Weights of a small transformer language model: 599M tokens.
Each number is 128 + 32 x the weight over its row's rms, rounded and kept within 0 to 255. Layers, rows and columns count from 0. Numbers have three digits each. The size before them is the row's rms in percent of the matrix's.

# o: layer 5 attention output (transposed), 768x768, rms 0.0727, rows 411-447,475-511,538-575, columns 720-767
# v: layer 5 attention value, 256x768, rms 0.0859, rows 155-191, columns 720-767
# q: layer 5 attention query, 768x768, rms 0.0586, rows 576-602,640-666,704-730, columns 720-767
# k: layer 5 attention key, 256x768, rms 0.0558, rows 192-218, columns 720-767
o538 099:168165125122106075168122134104156137127041149114142134082118162116119115114112157099192197149137103131128106172157087080154120136151118096131075
v155 103:137176103081123125100100118166137129138169083112148186140131088096190136080129134136166123089125121110134127182098063141110141143093148093123104
o411 097:205150112153132111104088104135120097172174134070105105159127143089161125169101138144150092095078059114119134142108048152108135150140137092129152
o475 113:185167110135055055151087125113121137116143080135151081139115074104133119176142139175154097112076081107145092111121066119077098188090146160108098
o539 105:088108128157117230140192185117156124108118174099135147109160159142068118109103092092117143137155159144063153140153176131160115074146137097115190
v156 095:121101114129153140110044105102127163158088075132088131086116161152171118123136126123100088097153091099181093208139099069160140131131105132157121
o412 099:125119145095065122147114054082110131082089129155133159166116089130134097083126136133111078091122132152152137149120198113120150170081134149115129
o476 106:050128116060131114105129122143136177105104070147184164145159110114181140062131156171082082085145090120090179178139143088126153114097079153141164
o540 101:151153153117154169108123100105130083116128154136140117119100140137048164127163129129193113182173153114137133103086098141129123136139148107136076
v157 099:183096167102109112095141131133107097146154138107153108153073089144141138166050134100179117086091136135154167142198184120150119131137105139156103
o413 097:163158149131120144109039110164091072104143142134099098144175140127083084143105074086155179122160126113102104127185130152077116119085143126110100
o477 106:130139169150128183113114118168130110128141159169127168103090165100094063164089112084164126125095133139175122098167111144137090114090151084123129
o541 108:075204109125106104160133145107140158163111086163154134163147124130135138132191123089047090134138155142087113108062125094123171122135100112129144
v158 095:148200086131153119170172149150105169139138153175081112152108149120096115112099127122087170119118115099111123106144114127140074129159127065174134
o414 098:071152083130134099170131085182070133126121066150153145109118139135131121187154132126150119117175148146165118168148153132161112167078069165132137
o478 103:115161095187144124184191151140133127108074102140098132126134129130120166169133135161126134178093217083125163139128133108182164173104086106187108
o542 097:143081137057179114112068115107171137153143133137172155124099100127131107133090117187188115146163079147140125118148129113079167121172175175085119
v159 091:138142131123092109115134083142125092179117104136122211186083036131100115129149108137126169089162131096099178119107096062101144132112130115174110
o415 097:081135118123125141149059077161129145120161147140088107128078118129143109196135120090163129192180140111083157087132119085127095134121157100114134
o479 094:171153116136111186136115112181150127114098139132097094115090081127148118169107133112112148189095204069122166132187118138097055107154111163144119
o543 097:120111089130147148124141194100129101137123134119187111137147143113140119059159094093128093104123100184128120125169130146171111115122114137103109
v160 100:134096126070150115143133143104098140135176117114114191171135167097132112155131143173122132161126135145168163157136152164152117123129143130175124
o416 092:144116113142163105117123114200191123160107118067062132130095133085143112139155099108137149151115121104111122131180111124100141161153102150147142
o480 106:132056165140137125148140164120115100137159141143061132128105112069108064120067130110117150151108130094137160141132113133144111148143162160098098
o544 104:145141099094135126099105114059154152128110122140170138121125072221135201133140138137097114095134141154112130121123144111169180124112127060125147
v161 099:102106150161102176148064178103142084147109145141051131127118151093051105163174092097049029191149152147112063159160137202078145133109087095128169
o417 097:052126123187150135109147104145108162167162185168168153192107189130147154117107130135200096101191211120164134127107155151158104149090070145060174
o481 108:123094119117161124111113179089109129109113142158109112149122245112136112143108153147153072126175114160151051153095137187095110108072042126083215
o545 105:144219122120158154164171091216112152092141122142147113118128101153185175105141109121103211132088108115092186124161080077153152116142213150187093
v162 103:142167095163190053151092172111171143152087137084151138171102142077138137125059172110132129152175075111145090152142136104171133115156131154146137
o418 096:073067168103150174181093159097082149113105174127129088149144101196104120156166164145126168098143152135092183109110087106142103153144119136082111
o482 113:074071135065149103130104130117120122177085143113158084154119126132144114140113160115143152076148128093071191118100177151176158110147110152087122
o546 101:185128141128110144143177099121149193104144118172129153049112141113136117123160134128128102151066129174225143203173092083111118148085137111165153
v163 094:120108149126124122155129132145103153153133102116147116141157164157173165089123148091088114190136094120081106168129123072094119098113138129114090
o419 094:121117153151128137160142140080174117064143151147114110173171160191126111113123076084029125159142120163093140120081113136129154142117097104108132
o483 103:109125111173159079186098076029119121123128100153153079112147148144147182100146099140111063132174157048087103168164103135197112084102134111080104
o547 102:175158164129113114127119169204092115133083158065148098118137119085103121174165114129176162102115107135159184108143169181117133177111134148145140
v164 098:104119159131115135161154105143068108125180091128173126112196108132164131104135116028095206216123109135115115063092102065076152125095130123142104
o420 095:063137175178122169100115105106154096072133161118075103115050145172144115141102093138141102103090111135132096149131152192117128113170100155114091
o484 110:138119101177130146103123117129148099103135115142114083120162153150197123089139138131120167143113080088079121122122112137102136125067108126134125
o548 099:129124154121113116131105147144141167132134141163124111171118137088076149171161127103155056082146128125115169147099158144156123134144141105124115
v165 098:167089164085166111161158088141167114159097223183176126105110170140170119132130103186106136126140130166062122080157070111136128077124121094130105
o421 096:125123156145134087117216142123141102209156092189101103099131139119065129145120103132115110172131188108175127118149023120127131062120135124094098
o485 106:160069140168146085107163151176137192196177129149141182119168172126093084160109104141137170121149162121168142112149113122184090038122177159086124
o549 101:130156125147123146155078140090119098095115106103119137130114168157151084107124140108148092093133124117098162171063193176147111222098108100191140
v166 098:115082106109112114113133116182123132120074174170137192079132122082141138145128213136142125121104117175066118064188084096126172114142157157116178
o422 098:124095093220078153126096112115126153157140117108137093108108086178093158100128161184176104111110163109151107127070127192073132095131140120174143
o486 106:096139117180130129069145133155110140107142116167126162141081108156091171126101149086071086155159148196126106125129095139095090146109122162118156
o550 098:152145123103182114126147108131139160153073087109160097154147157131111071170107081127082160115149145133114155179085182093169092147141107109094098
v167 093:152121077158098145148114163138156194137086126159120137082119155135089128186153134116148142143116065158186101132064071129132118140103100131120157
o423 099:111168097110117117148091164066123118090215138120167140117112141126103107136128126110156090126115138097112072117139099135099115116108138170116134
o487 103:132145100144092187151099117114136152113113151136109162144164159123068096115123096095115116152154079109123130081083123132082116133105108101114155
o551 095:111121146186163105090156114159112089127097124143159083170169132127226166097127147116090166068139128132122148168151125140134138072123108111165129
v168 095:130055204193101153165124115104116139140113112085084166174124108100084084119120065139119212187135217111139099130158094126197128121161125077083132
o424 095:125080110123126079145129107087104108130117157167135103068063134108113127093121165095151125097148126135123058158120160089074129077113010128089151
o488 108:093072145109111153168143149053153119133174142151144136053136075094125149134078111077101175136171187160171110151108119131084075094134119140084095
o552 100:109177123131149087120167148216107091095126138124098151206161142157182091107148127202174086119118018120109141083140160131171179149128188164179111
v169 098:105138117128163165118160173101128083139120162142068133145099137165158150158144111156112125165102121110146138106142105146165145095127106087115099
o425 096:084108142125109196158140139199150136127057145148075161084205081138128143139115133131165104150123134154120128149134142188133087111115148143226086
o489 109:089094094102142159076117160146125114128094137120116117154129151087086130138099108115139121133086137153142171176141106160115162114075139109165153
o553 100:130177159134081092155118069100135128153131117098183108111127134135131097064162197135111129093139169112140086110065118130146161149129110125087148
v170 094:084113160131151143150166120151154138186157124123119114126139167125094139139138135163140156127111195098137161117171153146106164116132122108098158
o426 096:096100092152098105137200105118135123107176141172113145113109115137122167155112126125118119105157101162099114155127138054148134170164106082106140
o490 106:137120101190161082095167148113074127178161178135128121120146124125119129157103095124110167113129108121090134175121117062162057190104118117090129
o554 100:129179129114129126136105128169125145092109082133135136123183130169168132044126173156133075081126122139152077079095105145136136090042129160151111
v171 095:103130130090090123080150145136131184137145109132148130131123116140058168116106144126096205042125129151109138165130113140142150125122126184106185
o427 099:139178115168127097213216069060104176156072085184098044131106126157093130178154159144117107128143136138140114123143100141143089151106138113097029
o491 101:133146117146090150121118084070179129180117125173099157126084117129152143151098159107102153063114154172100105126164126156110139147153101179109086
o555 101:124179120118111195049130161133115116102117141091187133093129126154120126088120099157110108171166082055164167132130142169131142132142129103101185
v172 096:169135084131102067223159103140108126165129201154188077195104128117104157120054215141132147198133182072145124071152084131142141145100079120044150
o428 103:120146083130128188112086149078136126129149101085151125098216066126185107130078149115101122152098106134091164090088137062117135106078096125173119
o492 105:148104099127134134106153063110183086195155136068160089130138113127109076085116099132115119129131133145143125138135127107160132104062145129162186
o556 104:137151161157180133062089177119114126084118101167109164205108091099158155133175088139162103134085131140137141166142122141078151127197158135113092
v173 098:100106122128148134086157062161148124114118114090076146098109164130169085146150047099123122115162149083117161194150074115079132128101138086132168
o429 098:139156117096133141142146150100134142059101078143132169145122100052102059067149133166132128153143138077133043158139171098142133088187087151149079
o493 108:109129154126122136107096095163141135125085116091106135103081165122124128119153111138108091195148149033110035195117102116082159093172153149131099
o557 098:175117064113109108133100116140110115154168136146192141140138137132081185139118183127180124078140138212149141035089197131180140170081095135094151
v174 097:165118180149108182129131105129178160146185129119139082134149155131134147135170152104118059080080122143119100083119152063119115136121159172195117
o430 097:142099138133134026157106081110225166127169132102153128077149113071133113034137118116144151126126107111135103182155162182186184123095052128171132
o494 107:134118155099160115177132135108155149145063094099123149087142152105141128140109182156125146124096136137081170115077141123190147115116132173192200
o558 103:122148059121105190073165131173100075094150152149164138156153141147111128202137084159177093168133143148151160151134132091105088132124134138073080
v175 094:161113131193120112159135092074102072146170140125131148137070145112109159141180171097138115133137161114102179095125146108109129117108087077114144
o431 098:196140149138158113192104128164104136118157122116043112180169056169126175098136182121129157119085120110147097179086120081104136099155158114101135
o495 102:161139169153118146172172148133123111175150096155080135093145090152128152123125082079160156114101087094110101154107155095127116083136153090155076
o559 097:078109092071165126080134159094149149095076108119150114116150141054160105166103145125136157148147160138135127084144074165126155170098143095136167
v176 099:129108096183137159111105140108172138112142088062084081052151099155188089081105114120155162113090135119179141048088163060147144134163147092060132
o432 099:147127155147137080168094118152105180128079160092129121092147117135145130151089126147126098111112149141111132154086113125121112175121095151082064
o496 107:147151115105064112110050109160126118116137147062117098074115138138184236132110170154129071111138125086093112161064130125113188110141113094065087
o560 100:079139165099137168148160138099107112121134127102094155228130113098097082171140101155129155144138087072096113133184147203108160106086105160207155
v177 096:140141052093112063111163181162106117113135133127089079171116077206092118118172152131147132114126096117119080146098129097175148118177146140204080
o433 094:066158157150155042089157151160100122184166185116072115109092218150132073058098111115173113134094189062119154140127093128119131156142087079138134
o497 110:169126115132193066119149140154114170121147143100079050066100182159189142124124113176182113137146160094122108130107163125154141129210084123117097
o561 099:112064164147090187173108139105143124098119091158181189165161121070125086118170104091120121115129096200159140111120111164081159146067196123105163
v178 098:160130147114137146145062126087119126077127115108132119105142094099159171103121094152150168118139068145089195196180159146160116171162158092170141
o434 100:083156149170137157097147135121136152119136113207100121156117113201167101138152067176119133118138142135178088149133134121119125136094101117151121
o498 107:109151136152152150165115066112133139075139157167092090130123123096100131167153100154155168160141094094191139145172209112182141188120088106170110
o562 103:121105076111125116143177194152100094143135145108174152154155100131131082129093126039129109134125162175074128093061051145080125084073170106129175
v179 099:096080117169086144131033139078083162136126140158142069147169132131142080176114124113123113132149058142114122167120090056110176117124145071140119
o435 098:160091157096109125111092111144138116146145119110103133099111081082166171167156092090105071134130149066100236099171178154194142119156024116157112
o499 108:069101104144086185136071101134184153126093136147119144129087129118153164130132151125114101138121134089122184135089201129118106071173048082146113
o563 102:151143130108169087190166144126134118134117147107119122117140115155078154116125089143153152098134157155178098159137104180120080182116194138145155
v180 098:143133081155142083080174080147113177131208196086138183091122097138155124102161116148122158173124097116120127149084109138078045096120076084078150
o436 095:161152166183147134098200167161088050135068148139201115097147147155133118148172144093085099079127109133148130166097109176118147098115068155171083
o500 105:105216154149097139147140125125119108095129154134123132092160102122207134148132128148122101143082053103132115131061113124117140064160111164095137
o564 099:156087101080141123147117146077160105128163057154174097159100123133029145145102120118138159089111151126136161105173107108163189211107158153142135
v181 096:123117115122149090106124166136148139117128078158153116114138095075106129125119136169129109190072121145194160097041124101114092142029188164099154
o437 099:182031149156110161156136155148128148158196123170112129093145196155168143204140093105101151146129095028147124094094110168201135153084109157104157
o501 111:149112146189078137112119201133157107120156143154123163102148197164112087181145116084085171182166124122104181172184141124099122127073100155124105
o565 096:119158096072134128130138134124094120160138121078088108146138090142127152096142134153134099088129105177155127131135158116105175104166115070154117
v182 101:095119143149109138175145145085141136074154105161125103140135144104116122144181175069156105150125135073078191086086108155182114114146095109142078
o438 099:115198156148135128162085144107124094170139103125143130137205161090122189157143122111153119114129098116087118123081165123147172160100089147145079
o502 111:109217137122107166159131143138131120165136122138101130110159131150116153109096081063153134186104110151048151068158154165156085133134118160127144
o566 101:151101126135109064121117099110077127158113175103113090116111161120109109163135145191102174155141118137193118175170090164116127079117138116148187
v183 104:104177078151123100090124140111154103096154123255130141079126140205166118118179126143137085108104183167108127151118122192126135157137112155188146
o439 100:084104141153129135181125151081144102133122128093104120143121119123096061104109171167098141125129076125095128122102099121084117116129153147170139
o503 111:120148108114118136126123161088159145140107144147106138099109139176098097132138158176179098130129139136061105125140133147105143135129110133113138
o567 105:187131099101196164146107103183106145113146084086105141142156114062141183145110152126110134122157124129167125142142150102113102141108090150104096
v184 103:126146080104133109082086079131063132134166190154145233126054176099105117167180182152206018110103183145175126136130144183107093104174056152122118
o440 095:098140154128151127143121144125114109142136110170118125139142133136123137110075131098063119098120139113157127176103065152139123130119172171138091
o504 110:131122144149107111107093085116111129148092152127127174089117108107107127117107134088115143141065115105131129190111103170057145170121107114120094
o568 103:120115081105164158180135125099156130103105136109151079131218126151136112114129090148145170167160093150108082053152142094171080141066143063122159
v185 098:119131207112143126111146145159136098104161184039062109117137107138121172125176093136102165115143123192102136101208163149144135142075120109135116
o441 091:116138106179185129153139121138144150121158140157174145169148125129131173153156202152122128119117141104144197113098052159092081148105132093156096
o505 112:118131168125101122098090106108158148149180161137078091141170097175168166077062127115143119094113094137144165139154133148122144122104166111186099
o569 101:093119093115086154130150152144086113128093089105159147055128149118112114135118088115092118130078140103089123108134171106117136101156138182082167
v186 101:091154118090155155179061122138159143115162088146165097163129076107161132162088116126140084072153107170062122163201178097226135116152130091104115
o442 094:143100067103119129118112036127097187125167151112133109158119134121097150122126125152138102150116108110116104058091126141113122123094155119111135
o506 112:146184129109112064130126125112137100173193156152189078134158100125139185080110123148153120176193095140159098151149214159114159112129103132127115
o570 102:112127108136176124075150181124204118090064111123105138135119146114141110153114143109130148122102110048107174139119037119071154106126148154111119
v187 099:098172115159149049137099095139067132102124087113211130103123148101167140062129104098116091159135095112065117153103130140123132121132106134111152
o443 094:092115120125146196105186142223157160109135038106117177117104100154160117101120130143165134149069107107111119118133120134154155153206110202099108
o507 113:077147164164147148137172112190170188143095064171182162103154132141168154044117161097104077108129078152128156092121120143088148166154094166131112
o571 104:169083114085118108183097129052119108115145175138098081193143114126127097218144096125132157112083157144164177161100130126143091105100157095157142
v188 094:129106168095111102138110138113111116104152172170192126126173155187154150092125178186139129143165121163099127088152152114119081157106158016149075
o444 092:113196077121116107122046125136127136140164104073088116063135115115040122171124098143164117144108143116103084132124187167123123107144140136119082
o508 107:160166143120155064095028145150161118101168085097157109097153089129111146141145136129124085153201105111148139150111154154153153097138134146140051
o572 100:172141133100137177156206079111119129155033088165160141163152140148106103181150123129128154126105108112138082155127081111153099167155132141159178
v189 100:153123130095159108098113128156160079145079094149115112073153133124168110150085089117164213111118110120139089097149125131174172160140207132138171
o445 102:151107117121129038172118140118143128128117132118150138173100078172116113131137117161173088129108138132150140120152165134161139091097107178091090
o509 104:149082106094165140143131173122135119177142060125120160232131132116140047117140134157123138108145139139100174104126151097130141134095125156168113
o573 106:134153157112114119118126111145138178124110161116124106110144161137122161140153158093111124089133152154153079126123138121131126154178081112181134
v190 098:132122140197111153148125185125108090120151192107084111114103053152188096082083079098121167072123152149173127085109186148120184116176117138119098
o446 094:172093131123102115137119172090126110096145135125151166197165128167196142136179174119140140157167165127131139070159095129131102141160077177075138
o510 109:193083118130190162128078118094155071132143140092172154185158141139121107109129175156151175105166155113145145085182109149126121109159110129107123
o574 106:059213076126121127122162109181104133123130073125138099109130150109095139118097120093080040142098070186127104179121108105114108098078147133139139
v191 097:092157159108121154217122125186118103126183154096174153130178089160162123139195076104146165177177181098148192088162172120130169134100143103155120
o447 094:105089104072088160076120154098101185143121127155142161153177149104142083182149103157134097114120204081101123121110095119149099168219112114129103
o511 108:131178094191102118165141097082119107121146170139108142122156099102106120117123142138074183143138195077097133167105074165092134155152181103115120
o575 100:133131119138119114087163085109098134114127108125083081124131130140082129110107134061111108166119087167128123157148139162175115111123105141132115
q576 076:149100152151190102051147110113153142101169139098123141133144117184142168156119120166178085127107137151112154075165130113145079102148156098093090
q640 113:183134145132108126108129174179121163111168118100133097151142094132135130133123155127139080123092149144145188117137128094133195182107157106148093
q704 069:132150064196072143123164145143120134149099170108135099143163074124140154080154158137096143085126153065103127140128109160127140137119055101144138
k192 064:116184102081106079090139129091137129117123124116103156123125110126158161175124121172104132198146102150137136108114140109152103123149134123117130
q577 080:155119150093070163087129124087125083121089118102140091116120090153126126096139115163138114139167120075090155132117181156089155119154161168132180
q641 111:076149136183111150141094176109129098137099122124104067143150098147155121085176130084162154107124132117082182115143110086140088095087127142063079
q705 068:112118154093118134140168150152104117118072118074102110099177147175171060075109200133115175109151129137150139123174149157150164153089142170128131
k193 073:171142099180072142048139025138138109138108094130116119120120131163124142070120140126112133115035149110124114117120130084084158134110136044111158
q578 085:191149068153080127156070176078089098165104168146135124126107167097164090090143125093116174122159134136112057156134089160086135088182099166123111
q642 110:091135058058118111122140104096175111135121181196196141156114102056105119151136082158093168203140126158116060184119105098116136100188100164132102
q706 076:166125152094125137187129055104139144105088067121178192119126180116138135089104039104123115159117113187160126081118160121207107139165176132069192
k194 068:151164168146153145174143131141121107115101149117133109125174144119160097100148202153135114083074058119195124076093108099131126062108124102089135
q579 074:091166161142138068167128060183123183137203098111162145123147128128121206137105096156160116121062119162071114129140123075109147136100148134126110
q643 100:215170146047043095142163114143144111122152156086166094151120159143097166133106189135126142088150114115094127125134138106137126147070121166147139
q707 075:150143112112058141132125097174104135113164144072112157129116132101081158109112112103113169085141167137098104152150098130092093118171068088140111
k195 067:145087157095193089177079154135103122102116168128107173119163114085180068149107102111089165120083142132197136125177149137112065139122104113118124
q580 074:083112153115175121109148093126129105086153102113075082128161083157150158144086134179125125126153106120159123081118190118100140082175125081132127
q644 100:060072147148191062132121137150113181100145105104125163134196131148184118111140130154050146130103097100101138146107136080103119080115138112067118
q708 065:130151138151093150142067175121122087151132077065133040088155092157155144140157164171071091088116131102122123135109126115145210143071182133113108
k196 071:087151122150097157113160131114164127138110174145099139158123137114138166175169117128137119133152123143153076130097161141123090121127096094135157
q581 075:141096127128067174117103130110127086153082098137142092066115130145116113106119160180061161093163122124118111158098153155116142113143101178128150
q645 105:162147119177089127149139196101114125115104144115172164118127130166128084104115154177138193067115097119090113095110070096137152062120079098107126
q709 069:135084114179112193079125148060175076180119140145135123065147112127156114155078096072110121095161114124181198161130127136166147102113044141142131
k197 067:129176156139134096118121146143137163166139099138057175102150146159098135061183130130099171131170115153103132132178168148180089217139135097117088
q582 073:139124139188110153146130160094198123081167085108169137136100150066155087145166176049084186062127106153137082127123102136103120150149159171130150
q646 103:102130116121111140128073076136149080183152105138166138140101156091081146164177134139139170177157137177116075153118072060120140189152146093148179
q710 076:126049134115153141157177063129123127166148132144140146167109160139138122139143092168088118121115106150142079168169064120129120138140103109105100
k198 075:187134129200136129168155166130132093160070176167104080051147151134146160112132165153100053168160154110166161081116111163125056101177119131114162
q583 085:095103153102180128147154105178126179110189072143162134187146091117075141193084113128122100172087134129088157089125155087217141124106116120112154
q647 115:167017082107138189148139157128114150141152106172130122142132154149135164115128109122138128144086101160167140111175137105069116165108145124179092
q711 072:130114100113071071103145162161084169123183130181096140171124095155106147107136215122063122142124114100108179106129082126128149096089075104141128
k199 078:145164131141127114126143103166149094111098163106161112093149149145130142141127101108097148122063129189122113106114128203110048072161095149163122
q584 082:124118052144073149151102228117111102115125064132104122084109148130109084046110153115107164133176072161108134122131090151079143123135119172148158
q648 108:094122164098080167142163120111112134120101126101133127092115117135114160170096084152066116108110103120108066088086130168132160130125130149142132
q712 078:150093136120133142163206093161138133084116140184159116077104112177128133134103082111145118097152123131110110135113094095185166126134137151086147
k200 079:145163180116133084123119077181113155109170113086123141135125170089126090087146105109111156141146082221110179099181140125148085179086093096079185
q585 072:129076113122131171184131143173087152135136090126149150124143190129129107135132101161191143129104118118153052113174115184151114181139080156122098
q649 110:140137162108176115122122089186142147101175085096150108195118103103120140090125104093075111129144113108117136109171155169121150142124114188112091
q713 079:141150062095160043156106103174112166117174087124070168179130104106161082141120168131080148184152146125112031105080154115101132171155082165189159
k201 073:087131164090128090136137107148073116071119160165102169084158135129188172165078191124139107127130114112169196148155175176106145098132196140129152
q586 076:108164165100164162141138063093194135129140137100166088161111112206102114149085091122113131127141104127111110086106157145165148076152130131109137
q650 112:126126113093122165107097118117160086158186131088140185132157138090206074079042081116130151177128155141071068097108158148132113098147116123141138
q714 073:117111167100107116120153118101179122162124153112139168113122095146103156155139104119115173135155109080152179154054151156126107097118136092151121
k202 080:152156188121099096094123169103123133099093164169129138162116232154126113076169106122104110085084052132071125162128152156133166146140109118102096
q587 078:149173036190081104120092149102095068107135127090101145098107196149112118128110159077092186122129151131121126154129165172133109082090149138111107
q651 107:133125116160113091132083133103053147166101161044090148115076116078120142093067118133163098114171120100123095135110107061139145195156159156158158
q715 079:170174108134176119173123141118058103110083094166090122092102126164159154085057122103151122120174174076114108095078085115130127131128159149133100
k203 077:095141155111155189151122104128160177146155121106121139147126095170119126108136200119082161140137127135189130124022127129154126096153080165086122
q588 080:193133136116075161144102204101124124096128109139146124126147121069129154152080144064112138118166059125139067131104084125176118149101098182104154
q652 105:159114079112149134125085092132125117159135180111155139084144154135140122180094118093101091128121156164153098146097146099086172156148100132178119
q716 088:146127165082160137106106137164119127141135090140077127128146107082145062138137177153055150143058146139142131086122113088087166124136092138109129
k204 082:076079087193142156118145174089136108186118109074151116125149143161127125151120172128142120151127166177115136137106142170134120083151156108214097
q589 083:117104140154198148119158115133155049143104104127091147152097143169093079138067128099099141097106129052117143118144107150125157120142086122132182
q653 112:156176169051161115135111164112104129143084125123093165103082165094108144070142183067173101094141163062162151100162129154129106193152084132142143
q717 096:102132112136135159129160129152103141139119097139071134116127079094153127162149151145169125112178099128145112114123146164101172111144122140158126
k205 095:135125101159135104074080058128113121123139154178132131117202138131118152163107137109176163151165190139146100132164113145124120154159115114136127
q590 078:096107153092144138101134060152104200124134146117146125126176113137081130123129092131143081139120151119116138113159133094155093142078111135107131
q654 102:142102107108098134078104125198083067119115125118146086154129091131194130151141113142164141163167164109116067143087145090074115056070125162166117
q718 089:165117092121142130123142119134096104086148112080129147130140072130117135113154193195124137176161129102105091192132121124142140109090178048178154
k206 089:143109112153128132154139110102109075142127171105138125115102165087056140126105157132132123131112126243123134135168121046141103130114129171168107
q591 076:095141077157108089080177073139114139109120141116135151127134130130084069136054091153120160141139123170150134152125116152129115061113139182113122
q655 115:100128157157113124089094171153149114163183125076078133119044129149107087183126123086151155177124149177112157139098093117126134091121141096114166
q719 083:107139145156148112101115173097112119079121144143162116097106088158136104109142117090114169148163196070120142129080113125094083073133125098135095
k207 092:248123120109144093107175152098154128134177109180051171117145159100141095034092145171111121075091099150119138174116139106141145136170193092096131
q592 078:151127151170080124125109139073071095171122128118040106139123148046090174086176111141105145116147093152145162142092152178101138162131101172162113
q656 111:136179128150135125191161088171135134108051136153131128090116197146111085119143043112130148072144175180105101110137163125130133141064151052130123
q720 086:106122104144104145169158129075112135124118112163152081111111208093136159099161077142101091160073109156082163122135176120143156151123125122061138
k208 087:207118175113118095098180157106137152121189067110117101127105182147111107117173144102112109144147145119137149143125067128147106096144149147096103
q593 077:170119135158108089142149138136106172124082129117160145124144127123099129100167132152185080101084136074110133119176091120128129161085105187178132
q657 108:165175165078141194164150070204165104139118111144155136171049120164112139124084120103120146159088162151099050159078091175123091182124121123109141
q721 092:097123117126075137163141116149110102076129141108126117090048126139113102129180163080120126151087162133092074166129074102173090128127114091117113
k209 092:135126084108183111120169163124123136147106093112095112163154183141109166138135089194147135083140137140105142141146118131120161123162103102175166
q594 084:099118110144190129130100117142165099167101111159109097142103155102080131148087148215122159157078131156155109145128195137152133073199131107188153
q658 106:112159155117176139073091193129141093087126208171122135123160081058169138122091116169106127125145092153126116162153129157148120137126108173155128
q722 092:127085233111220124117149095153194113163074152109093120100175082125093153100049132198138111162151087160084093116098155162096114125180124155088135
k210 090:171158122160104094081131182126161165138222154164115149144187158119182124132124133123118107145170077141158130126170145140105082148111143117090112
q595 083:107148128131143091118080086134059155169213150122118067086097109166118169108075115148103166105108112136084136201076184152142158162136102052105173
q659 104:158140082139017106163171044109089101140140121102147128131125113096111151154118086105066110109116144178111123128119105107083128077116109080112126
q723 091:125086122135115109117139056137070105164195100118084090080167192103166119100076121110101166092093148167143134173108164139116099135077098128191165
k211 094:150126091154178187161112092063089103178100129205137120119172119178140089139124067137119096116133138085067210222133108145156102124082141105122141
q596 084:143110121149154161066142134083075127135152082134104154127120106112147211111088129124080196135103100138131153094148198122102155139130103083127041
q660 098:134168137172118166150075090149155107144182154134166113162108134088101177107141092127133128122151148135188254114066177086127100144162095118104132
q724 120:117185139143101171136060165091127143124141163108191122108121198136137163107138099069145135119095113133213199120146165113129109083168153146075164
k212 118:216142146137142119116150095145178141137146141125110159099061150157181160078162100154052121109081078129117113116121185149115142098122127043072111
q597 083:157110112109093135100133157089147113120146130183111123123119133101103159095115125107147140134131108091158115126122149098123149138086105174106180
q661 114:119100116123175130127116142144120164168172135115142153169078069122156081130095156131117118088132143166068156146093126153135150070128116084144100
q725 109:165108091156177148172121127086161084124090114162170162074125144127124149175139122161074130080070125146088150118146176125210118236171157119107137
k213 090:151123149123140134111192166168110126105105092142104152103174117135080149154155065112192095101160130130209180103095120166088174103104118158189162
q598 083:133161116106129127111063170050147062086142092108084148136133135150145136096151124146089176149152060140123113136100145156147110137099125099138178
q662 110:080099150130174137159098109082162076136132129111126126100196134149157117117162137157162070128135138144143139116128093053109113121143073125080109
q726 099:127164082111168123123079132116157151168134135132123107156148182149098158117156118132107116092057141128168230094150208077124092103116138094147095
k214 096:169136096113141108104164124236143137123129120141159127141110174114157143141126134147104172092129172154150024127168134163162118171071092092099154
q599 079:167097116189149150160127178121106117172089110178125118140159161120122143085231118093146104128149142132114104094102102136126175093108099144096087
q663 103:156122189103119137120120148163142135142122207121083141144182123163090114093108125114111135147139137123107117144095182129135069163108164114153088
q727 095:132133190147112144160158131146139173179063131113113129097112115178123142132128141093130102137131180101103145088182113121146212201109131180160086
k215 098:115117103120152097092166157067158159133094172118116131160152162162175143115116137168157138149073098181073168127101103168107075113164151166170104
q600 085:115085146127136137136110090178094189119110162143125138058174152139121132115101078146131107142116099072080083103144164085159109127144137119151141
q664 101:133164162143168121110114136160145055108168153146129142153088152086136126139210146132123152111045108168214087076170101101115089130149152122143134
q728 103:137144146134165155145062128155116171139188102126140117134133179155148143124140082092111140183116115099181129094124131088149112142112149113127145
k216 105:077127112099108146102127075122118064084126126114158119103104144112139181028086108161114117120157117142139141124116114092134071141155077151099181
q601 086:185171151156143160136159151114140116157149071146142113163182132127151103069081144111178150126134122076110158125124156135116153108149097153116134
q665 099:114118113128177127112053099153112153166116127189155104134100144161120100102145074137224065119115140048185083152183176178132119140127117109137105
q729 105:133102141145231147171130127100148120158115102142145142103187047162142127158146113213105087117064224193175143095120196133156104118121111113135193
k217 097:139134161100115129158153087172146138126050136119107175119116161047152181102110099165101122097154107114134116114113158142139149083143183171160161
q602 090:110143128128146124148118140078119087120095152083101125110144128106143144122155110114103179146142122098092134188174149139209098125085115154160130
q666 107:096157172121192186103129195057135091140074102088098131083161081112190212113103185104121120148123129095132184141129134088132156135140163153131124
q730 100:090095136098178154125138122135180137156088140176109134136116147164138147151103163157155071162102131061168179131184147158125104150117124116142117
k218 096:146171144151150099152174151172113162110154160147112164077159098132164094115160162126120162091168134136120098114137129133116154118126124148150106